From a checkpoint of a small transformer trained on Wikipedia: 8 heads of 96, 986M tokens.
Each number is 128 + 32 x the weight over its row's rms, rounded and kept within 0 to 255. Layers, rows and columns count from 0. The size above them is the row's rms in percent of the matrix's.

# layer 5 MLP down (transposed), 3072x768, rms 0.0351, rows 2729-2763, columns 320-383
size [100  99 105  94 101 105 101  97 104  92 101 103 102 103  97 100 104 104 100 100  97 106 107  97  99  98 102  96 101  99 103 105 101 102 100]
[[138 132 206  72 136 126 132  85 181 154 230 136 111 121 191 127  71  79  86  80 152 200 117 131 171  78  73 157 108  94 130 122 105 128 131  87 148 146 135 122 172  92 165  63 161 165 175 160 145 165 121 169 135 136 126  85 108  82  95  84 108 109  94 146]
 [ 66 162 104 157 144 143 126 108 138 117 111 109 164 139 152 203 125 156 155 140 129  49 199 125  95 124 143 115 171 131  80 112 141 179 128 119 162 156 112 126 134 107 122 115  90  96 139 185  99 109 105  84 132 145  81 117 163  68 139 137 138  74 137 104]
 [121 173 141 155 133 151 130 106 150 198 180 164 142  74 181 104 143 123 157  81  66 105 113  69 163  90 147  92 150 107  57 142 119  83 109 168 128 104 110 123 100 147 113 123  77 144 198 163 165 105 198 146 181 142 108  93  95  99  92 105  90 131 119 142]
 [110 157 126 174 186 125  85 195 132 164 139 119 185  91 129 202 106 132 137 158 168 115 130 141 151 151 111 124 147 127 156 146 160 119 146 110 129 117 120 164 129  99 186 138 139 155 113 141 154 129 230 141 143 166 131  97 118 148 154 139 119 190 115 144]
 [136 142  92 103 122 162  93  68 193 101 109 119 131  56 115  67  40 154 125 138 126 120 185  49 110 124 100  93 144 123  91 103 139 159 141   9 139 124 143 130 150 150 130  79 142 144 106 134  78 100 202 147 157 138 160 157 181  87 156  93 126 116 141 148]
 [124 123  93 147 107 140 137  83 186 129 156 123 102 108 179  92 101 155 131 120 123 145 147 164  91 138 161 118 100 152 128  87 159 196 161 187 146 109 139 113  81  90  98  95  97 132  68 178  81 175  70 147 118 127 137 163 102  86 116 135 133  86 152 100]
 [185 124 117 151 109 108 113 115 145 137 179 133  93  53 131 167 153 129 195 114 147 164 186 104  59 137 149 125 134  99  79 153 122 145 131 114 131 115 142 109 137 103 125 155 164 172  98 125 142 160 149 159 148 136 126 116 145  73 121 109 104  72  87 121]
 [148 138  72  99  83 124  93 137 174 114 116 112 159 131 115 126 143 107 142 136 145 142 226 135 168 165 138 164  85 165 151 195 158  99 137 115 132 144  93 138 140 143 167 135 126 128 106 138 127 137  98 109 111 113 110 141 177 141 101 134 192 156 165 104]
 [ 90  91 107  90  96 199  94 127  97  88 134 124 189 123 225  83 177 140 101 112 183 183 117  71 128 176 143 139 148 162 139 212 112 137 110 165  89 132  80 134 149 133  69  81 125 160 153 132  82  92  97  70  99 111 102 134 170 110  78 155  68 125 142 142]
 [ 73 149 103 151 102 148 139 129 157  80  59 131  93 155 118 131 156  77  76  71 135  99 102 192 149 198  91 166  88 114 130 114 132 135  77 122 113 133  83 168 128  87  22 132 104  67 139 109 140  90 126 190 165 170 143 184 144 117 130 139 128 172  36 132]
 [121  74  91 131 115 122 115 130 122 114 117 122 173 128 148 114 155  81 124  88 119 129  98 136 117 105 154 125 147 183 156  48 195 197  87  56 108 145  88 139 164 111  90 126 149  59 144 168 155 172 127 127 121 117  72 130 154 125 164 147 114  87 134 181]
 [111 110  85 126 109 192 123 106 170 100 129 157 136 110 167 190 160 159 150 113  97  87 148 100 116 120 118  81 159 137 163  70 103 132 124 104 146 119  98 129 135 205 139 123 103 171 129  97 112 152 151 160  62 197 128 131 184 131 111 137 107 182 187 123]
 [128  96 143 109 130 111  90 177 154  95 148 126  86 144 123 138 169 121 103 191 132 135 121 100 205 112  91 165 111 126 184 109 140 155 151  93 115 119 151 151 105 103  78 117 106  98 164  88 101 166 174  79 180 125 129 137 201 106 105 116 137 159 153 108]
 [112 121  90 149 160 144 117 128 128 158 148 168 151 168  64  86 140 106 117 161  99 103 177 159 118 143 129  87 111  70 140 193 128 186 129 136 134 172 133 164 141 124 117 118 120 124 116 138 140 129 149 102 125  77 117  84 122 103 134 113 131 149 109 210]
 [120 135 197 157 121 160  75  76  94 139 143 103 172  80 138 120 122  83 134 130 141 171 177 123 133 130 125 142 111 175 193 129 130  88 161 120 178 157  97 136 116  61 113 160 107 135 151 114 127 160 130 107 130 115 103  89  59 126 104 183 142 151 123  72]
 [ 64 147  95 120  68 118  97  82 203 127 135 133 127  92 130 134 148  96 103 115 121 135 134 197 144 164  89 147 137 108  79 112 139 221 124 117 139 128 107  90 120 109 161 150 118 121 133 106  75 177 161 130 124  81 155  75 123 118  49 167 155 139 146 133]
 [151 130 125  80 111 163 123 178 110 152 113 138 130 100 114 125  97 164 132 125 113 132 171 136 110 151 180  82 145 116  98 167 120  97 131  20  80 122 177  87 157 140 192 167 126 123 121 130 105 107 128 161  98 112 140 144  90 128 121  78  76  89 167 140]
 [ 94 142 114 147 112 161 124 130  84 102  61 158 130 153 125 150 189 117 159 147 158 102 143 179 146 117 178 162  88 161 154 111 124 100  67 207 125 134 104  61 132 152 133  95  92 101  98 148 161 160 135 114 181 158 151 140 184 113 111 196 154 114 118 119]
 [150 162  81 109 101 144  82  95 155  89 144 201  96  91 211  25 143 156 149 153 160 168 142 115 123  93  87 156 179 123  74 120 139 101 171  72 105 105  72 112  64 152 118 122 125 186  60 134  79 125 160 159 130 132 152 164 160  81 131 148 201 107 187 140]
 [134 101 104 175 186  72 149  61 100 109 128 109  86 111 136 107 174 120 132 119 165 133 166 140 127 141 134  99 126 206 145 125 124  90 144  77 106 138 127 173 122 145 143  86 128 166 126 115 154 160 116 126 121  85 142 124  92 128  67 131 163 164 156 169]
 [162 136 113 158 124 134 161  86 164 128 113 154 121 131 142 142 114 110 135  59  89 174 136  78 144 132 163 110 165 117 117  88 138 151 130 107 113 113 142  96 108 114 108 173  75 126 132 138 165  70 111 139 133 118  87 134 136 108 106 183 114 139 133 137]
 [106 134 145 161 155 116 104 150 125 124 170 134 110 142 179 162 126  91 146 124 166 111 130 168 178  91 166 107  96 155 123 124 121 146  85 176 164 145 100 129 110 140 154 103 144  98 146 203 159 177 110 112 105 109  97 110  98 136 152  87 183 102 139  97]
 [162 149 101  93 141  96 134 121 164 125 153 108 111 116 162 129 172 112 139 139 102 163 185 106 169 141  97 150  79  72 103  95 130 104 163  85 106 144 145 100  81 141 132 105 149  73 128  48 107 109 135 132 139 146 134 195 139 119 139 146 138 117 129 103]
 [165 153 200 131 107 130 118 161 125 110  72 162 155 134 110  98 132 204 107 118 153 161 149  71 117  95 149 131 142 108 122  94 107 112  96  86 182 108 138 116 122 190 148 112  60 102  92 185 114  72 140 132 117 173 171 101 178 135 131  77  76 110 114 163]
 [ 79 108  92 117 128 141  80 124 115 177  92 114  84 107 147  95 168  82 115  97 164 160  87 140 124  79 169  93 118 163 141  89 164 132  96 146 147 137 103 108  96  88 167 121 133 167 157  59 132  84 183 118  73 130 130 182 141 145 137 150 178  85  40 116]
 [176 129 138 128 155 146 125 111 158 155 119 156 150  84  93 102 102 173 123 155 101 118 161  84 143 166  79 147 155 155 159 126 136 129  99 125 140 121 165  99 106  77 126 108 109 122 188 143  93 138 119 136 135 171 111  93  88 194 113 120 115 133  92  95]
 [ 92 134 123 136 137 104  73  64 141 135 111 185 112 126 135 154 178  77 102 151 156 161 131 171 174  98 143  96  52 130 158 145 123 109 115 168  94 144 109 112  96 129 142 103 110 146 141 101 140 190 147 135 144 156  68 107 120 136 129 104  82  84 121 195]
 [121 110 110  65 123 143 159 154  62 104 115  93 146  89 114 136 164  65 168 167  99 112 134 116 110 138 160 157 107 155 165 132 133 148 142 165 164 167 194  74 135 139 103 112 121  25 115 122 120 131 147 139 124 120  94 144 156 118 149 125 149 126 125 121]
 [137  80  55 100 127 150  64 131 113  83 144 115 107 146 109 156 115  95 159 115 135 120 140 132 149 152 172 116 127 112 152 146 190 111 175  98  62 184  66  99 110  99 111 104 166  92 156 117 138 133  96 141  64 128 138  74 118 113 105 161 153 115 225 115]
 [126 109 118  52  85 129 129  50  62 131 123  67  85 141  88  57 153 191  81 158 185  33 157  80 147 117  73 126 126 143 158 107  85 185 172 120 158 142 124 135 111 162 176 115 141 152 103 146 100 117 138 171 104 122 158 133 184 122 200 137 102 133 119 132]
 [168 143 165 169  88 124 147  73 168 146  77 147 118 125 105  69 122 182 133 121 123 112 125 169 102 143 109  77 110 120 133 141 125 105 144 105 150  63  85 126 115 104 149 150 173 141 150 160 190  86 108 109 160 141 130 124  94  96 115 154  29 160 145 168]
 [110 150 130  88 155  77 109 103 198 146 105 136 138  95 136 125  69 114 137  91 137 133 110 106 139 104 141 178 115 158 120 153 125  55 108 117 125  73 168 150 201 134 109  94 152 144 116 111  91 175 227 135  93 120 175  72 122 120 134  88 144 148 175 126]
 [126 183 122 111 148  93  97  81 124 165 126 105 133 111  42 119  48 105 156 140 129 121 125 145  42 148  75  80 143 104 105 123  92 100  87 145 123 192 132 117 124 125 170 108 143 123 101 159  92 109 121 147 119  77  71  94 134  67 131 174 155 116 228 128]
 [139  94 173 144 135 155 120 166 149 124 122 101 109 147 146 142 134  50 121 186  68 124 127 153 157 116 166  94 101  84 157 110 132 122 164 100 128  83 171 143 112 155 198  82 174 139 140 134  58 149  94 108 116 124  83 131 139  99  92 176  60 173 158 167]
 [108 127  99 122 191 160 143 125 163 122 141 116  84 124 196 125 135  81  89 115 171  69 151  77 135 127 141 187 146 179  60 124  98 129 121 138 170  99  64 131 160 119  81 168 122 130 121  61 124 121 136 160  79 173 130 126 168 136 122 137 125  83 168 103]]
# layer 5 MLP gate, 3072x768, rms 0.0351, rows 2730-2764, columns 320-383
size [ 99 101  97  98 102 101  99 100  99 100 103 100 100  93  98 100 108  93 102  96 105 105  96  98  98 103  95  97  98 103 101 102 101  99  96]
[[154 119 110 162 135 156 157 151  81 165 167 108 112 143 123  54 131 133 169  96  83  73 168 176 151 115 175 131  24 173  59 140 129  95  93 100 121 169 135 174 142  74 149 103  69 161 118 150 192 113 105  62  82 127 130  83 139 130 151  63  91 126 131 150]
 [129 114 140 102 145 151 136 144 119 139  87  81 150 139 168 159 185  92  96 171 132 128 119 124 166 124 138 151 108 135 129  92 176 120  81  36 114 175  99 173 125 114 132  99 122 127  59 142 126 107 100 150 112 103 109 145 180 175 143 138 177 133 111  81]
 [131 130 119  82 105 145 135  87 179 185 134  86 125 111 114  71 129 129 143 100 126 208 125 125  74 164 164 147 120  83 114 162 200 127 127 150 163 127 108  99 194 125 167 129 198 123  74  74  68 129  88  95  95 146 154 126 114 149 134 143 139 113 110 146]
 [126 144 119 156 130 100 187 122 166 118 148 116 181 177 158 153 137 134 205 158 121 137 134 171 119  45 152 181 113 167 158 165 177 160 179 145 166 158  74 129  98  87 152 138  53 109 123  99  28 142 194 153 110  97 152 182 163 199 179 137  68 112 153 194]
 [103  89 155 149  65  98 116 172 122  54 145 107 178 115 156 180 190 104 162  65 100 132 145 125 143  70  82  91  95 174 139  72 142 104 114  58 139 125 109 179  99 134 130  82 192 131  85 154  88 104 162 111 112  69 177 107 107 106 162 103 151  55  91 167]
 [128  98 163 119 175 120 120 158 116 104  95 138 196  99 170 174 163 152 129 229 119 137  90  89  22 121 138 159 163 128 131 107 181 124 139  91 140 112 138 161 122 151  96 141  79 103 136 169 145  85 136 115  90 102 172 158 128 156 150 139 137 146  78 107]
 [109 145 152  62  78 148 120 110 119 162  99 100  60 124 124 114 135 110 117 130 101 106 105 120 142  98 137 192 134 152 109 140 128 112 136 153 127 153 109 138 123 123 157 218 116 126 131 121 131 167  90 114 100 193 106 138 156 143 157 210 121 135 165 164]
 [134 133 186 108 175 144 177 109 130 140 171 132 160 117 152 150 170 165 112 179 137 149 112  61 145 120 116 145 139  99 124  73 123 134 104 106 158 150 161 138 165  95 143 113 148  76  81 177  88  98 105 168 130 147 145 157 111 156 111 171 158 118 156 120]
 [125  94 158 159 165 124 126 183 106 114 165  91 166 172 156 115 150 124 156 179 154 133 201  47 136 153 185  75 179 144 164  86 136 120 102 122 153 124 189  92 117 141 141 173 176 150 135 143 109 161 117 118 159 134 139 117 162 165 105 137 229 158 144 134]
 [203 116 131 123 158 131  68 104  95  76 118  95 165 178 111 200 155  89 179 170 139 139 113 110  97 103 151 109 157 125 167 190 160  52 148 100  91 147 147  95 121 113 145 136 194 132 137 127 109 123  93 161 175  92 100  79 129 142  91 130 147 111 115 146]
 [108 170 120 105 199 151 113 122  83 128 105 171 177 188 169 134 159 135 142 161 146 110 130 114  94 126  76 164 115 132 116 132 129 170  94 102 177 141 144 130 136  41 111 145 155 123  72 125  97 115  75 143  97 103 154 134 109 110 152 115 149 141 145 153]
 [178 114 141 132  90 143 109 116 129 128 146 138 111 163 128 143 131 105 131 179 129 164  71  94 135  81 148 108 137 127 142 134 107 126 154 113  32 101 140 163 139 130 130 126  83 140 144 151 137 146  91 139 127 164 161 150 117 120 100  89 212 156 146 200]
 [122 192 105 161  95 110 104 126 153  72 152  91 134 146 157  98 140 103  82 110 157 162 111 147  80 109 174 201 106 145 150 110  75  79 121 124 196 126 158 131 160 134 118  73 119 131 118 113 133 103 164 145 126 165 156 113 163 133 150 153 152 180  63 160]
 [123 107 161  98 120 209  71 150 119 159 151 132 119 168  81  93 101 119 149 140 124 163  96  98 115 138 147 108 115 134 120 173 133  94 146 119 102 134 169 151 135 132 122 110 138 215 118 200 155 214 140 160 106 141 142  72 138 135 170 161  95 110 113  94]
 [184 109 128 111 160 131  90 156 140 161 104 155  85 125  78 112 143 108 145 137 134  68 177  92 176 106 172 108  96 111 118 133 167 110  75  79 127 115 132 171 165 153 106 139 154 142 104 119 151  67 170 105  82 147 123 137  76 130 148 168 164 118 102 122]
 [138 144 172 117 130 160 134  75 179 164 142 161 183  98 146 219  70 113 172 156 174  92 121 142 122 175 103 137  87 141 118 134 165 178 139 122 133 148 149  94 128 108  95 138 141 161 142  71  88 149 138  80 154 168 168 105 165 129 148 142 158 107 146 157]
 [102 159 102  66 167 128 108 145 198 135 100 119 109 160 121 122 134 121 123 118 160 124 150  95 146 110  88 114 127 161 114  70 152 105 116  94 122 134 147 110 160 123 157 146 153 164  59 129  62  95 138 142  91 108 138 122 109 171 147 154 106 128 152  98]
 [167 122  38 127 165 144  88  82 120  75 143 141  95 134  77 138 109 163 145 191 133 163 180 158 163 130 156 146 153 120  94  49 112 105 119  60 121 119 126 139 126 101  79 155 162 152  91 131 117  72 125 130 109 167 190 129 158 109 196 167 146 110 131 120]
 [109  84 144 126 105 107  51 155  92 125 145 141 108 137 139  93 156 137 164 114 141 154  98 159 144 132  66 162  97 139  57 135 164 126 145 137 144 114 106 171 140 110 168 122 104  98  35 122 152 105 110 147  73 122 129  91 148 116 127  24 120  68 112 135]
 [184 147  45 106 110 132 122 114 120 121 161 127 146 146 166  74 110 184 140 157  98 153 131 190 144 130 132 185 123 159 127 131 178 107 139 108 105 115  31 167 179 119 112 150  80  98 159 114  67 129 113 164 108 182 181 134 128 149 184 119 133 122 145 134]
 [ 87 157 188 140  97 203  92 138  65 122 107 172 122 160 163 119 139 122  96 133 162 132 129 135 113 115 130 136 154 148 121 128 130 130  99  95 147 144 114 107 148 181 166  36 129 122 134 125  76 157 136 177 118 115 131 132 120 146 158 126 122 109 116 138]
 [154 128 122 156 113 152 117 139  68 126 178 101 183 174 161  42 145 124 185 181 148 142 132 107 155 116 136 181 150 160 155 106 153  93 140  97 137 119 151  84  80  83 154  85 117 146 141 100 127 184  87  65 130 160 129 160  54  85 132 153  96  82 169  97]
 [142 134 124 103  80 144 177 159 181 110 125 102 138 150 180 111 135 169  94 199 161 142 165  79 125 126 166 171 101 137 108 120 211 124  76  64 178 117 141 160 172 133 154 108 106 179 123 116 135 154  55 105 142 124 132 102 140 145 125 138 107 152 130 153]
 [174 200 118 111  74 110 175 124 131 150  87 171 171 192 111 190 134 119 152 124 109 131 152 166 137 222 132  96  87 133 154 143 150 139  71 117 129 114 125 175 131  62  97 111 131 127  90 156  84 160 134 134 147  64  78 141 151 121 110 167 218 132  93 143]
 [198  90 141 114 151 128 189 125 106 139 101  89 116 141 136 150  74 137 164 159 189 199 170 158  89 139 176  78 100 156 128 177 106 162 135 139  98 115 170 163 154 106 136 177 136 131  70 135 113 134  99 136 129 173 125  96 119 183 106  86 105  87 131 148]
 [139  95  58 139 132 190 136 110 122 138  97  98 126 124 164 110 203 147 115  60 144 138 142 146 129 126 115 143  99 121 117 120 134 129  97  81 123 153 105 100  98 132 127  72 105  98 135 111 103  46 144 166 115 150 143 121 118 152 197  88 205  89 158 137]
 [127 121 110  67 113 101 126 126 100 127 151  76 159  94 105 166  90 165 101 111 102 101  93 104 150 119 104 102 149 171 126 157 155 113 126  87 121 229 106 100 147 102 155 111 167 116 134  94 128 103  97 145 146 152 143 136 111 130  96 133 141  81 110  90]
 [156 133  99 130 174 141  97 132 127  99 100 116 157 123 171 127  62 100  73 169 124 134 182  93 103 131  97  80 121 108  84 108 153 111 115 170 100 176 102 173 112  97 140 109 202  72 144 146 114  66 155 122 117 179 170  74 115 201 164 140 143 127 110 126]
 [206 210 109 173 115 143 167 118 172 130 138  36 120 149 194 144 131  72 109 139 116 158 109 142 174 180 107 121 106 130  65 114 203 124  93 125 117 168 115 119 131  95 133 109 126 156 111 134  93 167  85 113 134  81 127 103 141 115 147  96 119  93 141 161]
 [119  98 103 131 100 159  77 129 124 144 121  46  94 174 127 166 100 119 121 177 160 102 108  86 104  64 171 198  87 151 155 112 125 110 108 117 135 224  84 147 175 119 158  79  85 116 100 175 113 138 153 161 109 149 141 169 133 177 131 165  99  65 128 141]
 [103  85  77 176 162 161 100 127 133 140  83 144 103  94 192 160 129  94 107 124 130  95 117 121 127  94 124 101 145 119 153 106 137 156  93 107 134 109  97 125 100 129 180 121 130 153 128 118 181 150 130 103 134 153 147 143 146 103 132 147 124 110  83 125]
 [130  88 114  95 160 149 114 221  54  66 172 110 114 145 107 101 119 141 115 112 163 117 123 142  97 149 109 128 125  85 123  92 139 147  82 145  78 135  89 133 165 196 201 111 147 149  71 103 123 118  97 164 134 162 155 159 183 115 118 145  80 103 121 150]
 [172  74  89 139 179 168 150 111 148 161 144 120 103 148 161 119 131  70  83 170 113 103 123 154 114  92 110 169 105 130  85 137 117 167 133 103  75  98 138 146 142  93 121 121 195 141 120 197 127 168 118 122 131 132 137 154  86 142 182 114 135  86 156 154]
 [166 167 110 132  67 212  79  96 159 106 114 124 128 135 132 121 120 126 144 137 119 168 145 100  88 129 118 196 185 146 134  96  88 148 163 139 168 100 118 137 135 158 106  76 111 137  63 109 111 131 139 153  93 141 192 175  94 155 212 146 120  91 117 178]
 [134  89 141 138 164 130 165 108 150 129 195 102 174  44  99  72 151  87 109 156 141 164 138 141 113  92 100 119 122 139  99 166 191  68 103 109  77 158  60 153 134 139 119  85 152 101  86 167 137 127 123 189  93 116 115 102 162 130 125 140 116 167 171  82]]
# layer 5 MLP up, 3072x768, rms 0.0351, rows 2730-2764, columns 320-383
size [ 99 105  91  99 108 101  97 103  94 102 102  99 103  98 101 102 104  98 100  98 103 108  94 100  98 101  97 101 102 102 106 100 101  98  96]
[[123  80  82 154 138 119 109  81 104 140 155  93 160 123  84 117  95 109 139 162 116  99 137 166 163  73 120 184 182 128 103  95 104 151 185  68 129  99 182 110 126  87 153 100 128 123 134 141 118 155 129 177 173 239 138 120 117 120 199 136 155 158 141 127]
 [131 160 144 132 143 100 120 104 159 200 106 152 116 135 132 166 128  92 174  95 136 117  94  72 147 105 103 142 125 118 151 171  56 188  93 125 140 114 136 188  77 121  86 125  98 152  91 128 168  55 171 126 227 132  97 128 158 117 136 132 180 113 126 131]
 [151 119 148 116 133 116 196 195 121 103  96 119 109 125 112 122 130 163 108  99  76 157 111 171  29  88 146  85 137 166 141 107 218 171 133  84 128 130  85  82 116  72 159 167 152 102  63 191 156 170  76  99  84 102 103 130 149 132 169 122 170 161  86 143]
 [162 149 123 106 130  86 148  90 134 132 178  70 167 165 163 101  82 115  88 158  79 153 112  98 141  85 182 143 155 128 187 116  89 134 157 137 142  98 106 149  88 170 153 111  67 113 118 104 151 135 182 122 118 137 139 128 140  97 162  51 190 115 118 118]
 [ 88 154 105  66 139 110 110  92 182 125  60 120 158  96 114 145 152 161 134  99 147 118 181 156  92  98  94 140 138 122 186  62 116  89 128  92 134 119 203 121 115 148 152 169  83 133  93 148 132 124 175 108 138  80 140 128 166 113 126 110 162 134 125  94]
 [107 159  46 135  98 111 116  76 115 143 134  70 184 156 145 116 135 155 176 117 128 148  86 128  57  83 170  78 145 154 110  91  91 112 174 125 201  91 121 138 182 145 100 103  90 198 159  65 149 151 144 140 142 104  72 112 145 155  80 118 161 127 124 143]
 [177 144 110 160 132 104 148 171 184 167 176 100 157 170 102 156 137 128 175 101 166 137 163 104 202 116 136 134 137 114 129 156  55 135 104  95 148 133  97 153 124 131 115  79 120 212 111 129 148 178 140 106 135 151 145 133 135 112 126 124  93  46 179 115]
 [ 87  75 107 135 108 122 173 123 143 116 172 179 162 181 149 133 147 146 116 141 112 162 162 150 155 104 134 123 132 192 191 170  95 153 115 114 125 218 123 164 115  90 154 187 136 148 144 119 110 136 100  90 125 128 135 121 127 101  88 124 138 124 176 110]
 [168  92  90 127 163 124 136  94 122  91 109 149 115 138 144 130  95  93  89 153 163 152 154 135  99 138 110 111 137 165 158 149  93 120 168 146 119  81 170  91 130 168 142  93 133 172 135 126 133 116 135 118  88  56 118 119  92 164 140 127 154 127 188  84]
 [101 184 102  47 113 156 118 144 115 126  77 143  83 141 141 112 109 133 136 131 152 152 162  88 107 126 106 222 126  56 125 125 162 142 128 118 104 159  83  87 154 111 170  93 107 146 128 110 112 126 124 140 109 159 170 178 139 138 200  84 142 163  91 133]
 [124 151 176 106 126 109 152 150 107 115 115 168  93 116 160 171 125 127 117 144 145 141 123  57 100 120 151 129 106 130 108 126 147 138 108 132 127 153  91 168 151  97 138  86 131 121 194 139  93 179  96  95 134 129 188 182  85 155 130  74 149 157 107  87]
 [106 110 122 160 112 129 143  46  95  79 109  56 140  71 132  79  28 151 120 129 147 115 126  86 147  82  69 104 133 158 202 101 133 157 182  84 185 131  96 165 157 107 136 145 134 134 155 223 111 122 155 117 160 126 147 153  93 132 196 101 149  88  81  86]
 [ 73 153 112 169 139 156 161 106 118  90 125 139 117 133 135 105 117 119  91 124 124 179 141 138 150 165 161  87 127  78 203  93 106  88  70 127 103 137 192 179 179 108 109 124 161 123 212 118 100 104 103 123 169 187 104 110 125  91 122 139 105 159  80 105]
 [165 141 152 154 125  73 154 144 125 156 100 159 118  51 170  65 179  87 112 107 157 100 189 112 109 114  55 178 158 104 173 114 192 128 105 158  75  88 175 134 168 136  95  55 140 108 133 136 136 134  82 105 149  87 144 146 134  92 150 145 110 153 104 126]
 [160 116 130 146  97 165 110  81 131 158  96 169  61 110 141  73 198 143  44 119 123 127 127 156 179 137 151 140  98 153 150 165 103 148 165  94  93 116 124 124 129 138 103 127 185 207 104 158 102 182 117 106  77 132 179  87  93  92  86  98  78 147 109 102]
 [153 225 131  91 102 146 137  93 114 198 183 104 114 158 234 117 105 116 116 123 149 108  98 165 196 173 170 154 134  77 110 121 101  80 131 127  88 183 149 128 145 151 157 149 163 116 118 129 114 109  95 101 161 141 122 104 124 141 125 131 114 108 197 142]
 [161 151 205 136 117  58 153  86  91 166 139 127 139 177 160 182 131 110 135 121 126 153  74 135 183  86 180 100 126 110 115 120 131 147  67 116  97 154 149 125 129 143 131 176 113 113 143 129  59 136 199 113 122 107 111  69 133  93 111 150 154 142 111 113]
 [187 146 136 103 107 106  96 161 143 138 126 165 143 125 135 113 201  82 156 133 160 103  99  77 175 100 147 128  90 133  83 179 158  57  69 113 114 100 167  94  98 168 143 126  86 163 152 163  93 136 147 163 134 175 110 146  74 134  74 105 134 162  98 157]
 [122 104 109  95  97 150 144  76 170 136 104 115  87 106 105  67 135 147  90 102 128 121 100 107 116 134 144 151 138 154  84 153  73 137 117 168 120 122  66 161 174 176 119 133 112 123 127 107 109 133 191 113 100 167 124 116 130 141 124 109  97 118 128 123]
 [152 153 130  90  61  81 156 146  85 141  65 128 167 142  89 104 139  63 159 123  93 197 125 147 120 161  71  74 216 125 102 144 178  78 104 102 119 151 185  98  94 137 108  96 124 181 161 121 127 146 193  94 196 158 189 119  79  17 111 113 171 148 105 105]
 [151 134 127  76 160 113 155 103  99 137 102 124  74 118 133 173 124 132 155 136 160 160 117 171 100 119 127  96 145 130 114 167 139 132 132 132  61 186 131  97 121 128  87 180 189 172  97  99 125 163 125 127  78 144  62 154 188 117 188  99 159  50 157  83]
 [148 131 112 114 223 148 142 154 136 109 130 199 153 141 152  73 132 157 152 116  75 208 173 191 126 181 112 149  90 103 162 161 153 142 125 155 131 142 150 147 124 163 150 105 136 116  94 134  66 121 117 128 117 127 135 174 109 110 119 105 112 120 149 114]
 [170  82 104 100 183  99  68 138 105 117 116 166 169 148 112 130 100 120 153 106  99 142 125 216 113 121 140 163  83 135 106 101  78 159 133 103 113 149 103  98  88 105  84 105 109 117 119 112 130 120 149 104 156 140 121 131 150 125 153 150 145 129  99 136]
 [109 138 101 133 112 155 171 101 108 158 113 101 174 119 125 191 127 168 170 120  79  68 161 143  76 109 125  94 156 152 111  96 118 139  78 124  21 165 133 162 160 112 122 159 127 120 132 100  84 152  93 141 125 145 213 135  64 207 147  63 139  79 121 104]
 [113 182  97 149 150 116 129 120 117  74 123 160 142 148 109 131 108 129 113 145 137 111 133 123  94 188 132 147 150 102 135 127  83 162 121 111 151  68 183  66 135 180 109 138  93 198 138 162 136 138  13 172 182  98 160 120 101  85  86 104  93 141  75 118]
 [ 53 108 154 130 161 147 146 154 116 127 192 174 115 152 124 148 142 101 114 128 177 125 111 141  98  91 157  85 177 151  98 152 108 134 144 105 147 179 115 121  90 121 154  74 114 122 128 137 106  63 118 114 149 142 171 126 164 128 120  66 119 155 116 105]
 [108 135 110 131  67 164  82 133 126 129 138 104 102 131 121 125 138 135 147 161 167  78 140 123 169 170  91 160 152  85 165 106  92 110 177 122 140  88 171 139 130 151 110  42 133 109 100 112 169 185 116 121 102 119 111 147 182 116 125 172 151 169 152 121]
 [ 81 173 161  60 144 134 104 125 116 141 130  87 121 104 156 131 145 118  86 179 160 108 179 131 105 146 142 143 108 100 129  81 141 137 122 134 148 136 144 148 178 163 150 135 109 102 146  75  87  61  89 166 136  99 193 125 136 153  77 110 113 104 122 109]
 [195 156 134  84 121 116 182 121 135 100 149 122  61 186 148 136 182  99 123 100 182 120 148  77 128 107 174  88 129 133 109 137 114 192  81 106 159 110 157 149 130 154 169 151 125  89 148 110 128 200 129  98 114 106 156  69 190 105 132  93 144 104 191 173]
 [170 174 132 107 207  68 111 215  89 130 101 103 143 133 104 132 103 135 115 110 164 180 123  82 112  90 110  80 209 130 143 104  83 160 152 164 149 135 122  71 126 184 130  75 103 122 152 130 102 184 154 131 126 112  78 164  69 129 126 159 141 106  99  85]
 [ 66 115 159 100 185  83 191 110  93 152  82 148  72  40 122 147 154 171 118 128 111  81 121 101 120 154 117 134 123 176 130 181 149  94 130 145 145 157 167  71 107 212 102 144  92  79  91 117 126 172 135 124  95 148 112 184 121 131 129 118 145 130 105 130]
 [127 155 153 122  59 168 123 124 149 123 113 161 119 109 128 157 157  94 132 141 125  90 107 173  96  89 139 149 132 178 145 169 125 153 127 150 110 169 135 115 173 124  72  78  63  80 161 168 123 140 128 112 108 132  85 117 114 162 144  88  87  67  90 140]
 [ 89 103 159 136 118  75 157 165  83 128  81 169 130 151 106  92  65 122 141 106 147 134 139 122 131 136 129 174 139 138 140 149  92 131 154  58 158 105 124 131 147  98 136 108 104 140 122 198 111  93 101 126 184  80 141 156  90  98 174 147  89 148 132 136]
 [111 204 131 155 108 117 128 153  78 127 102 115 101 127 149 125 155 106 112  70 114 141 132 114 188 147 145 145 139 130 105 127 124 154 154 135  63 118  75 131  84 106 120 122 189 209  85 134 166 143 128 132  73  78 128  83 108 136 135 127 179 135 125 121]
 [152 134  68  80 110 100  98 158 124 131 194  78  97 130 122 157 129 121  97 159 104  93 111 128 116 106  95 110 136  62 124 112 134 164 113 141  89 145  78  94  35 110 141 125 139 126 109 126 195 150  87  92 142 134 145 183 212  77 157 102 160 116 147  90]]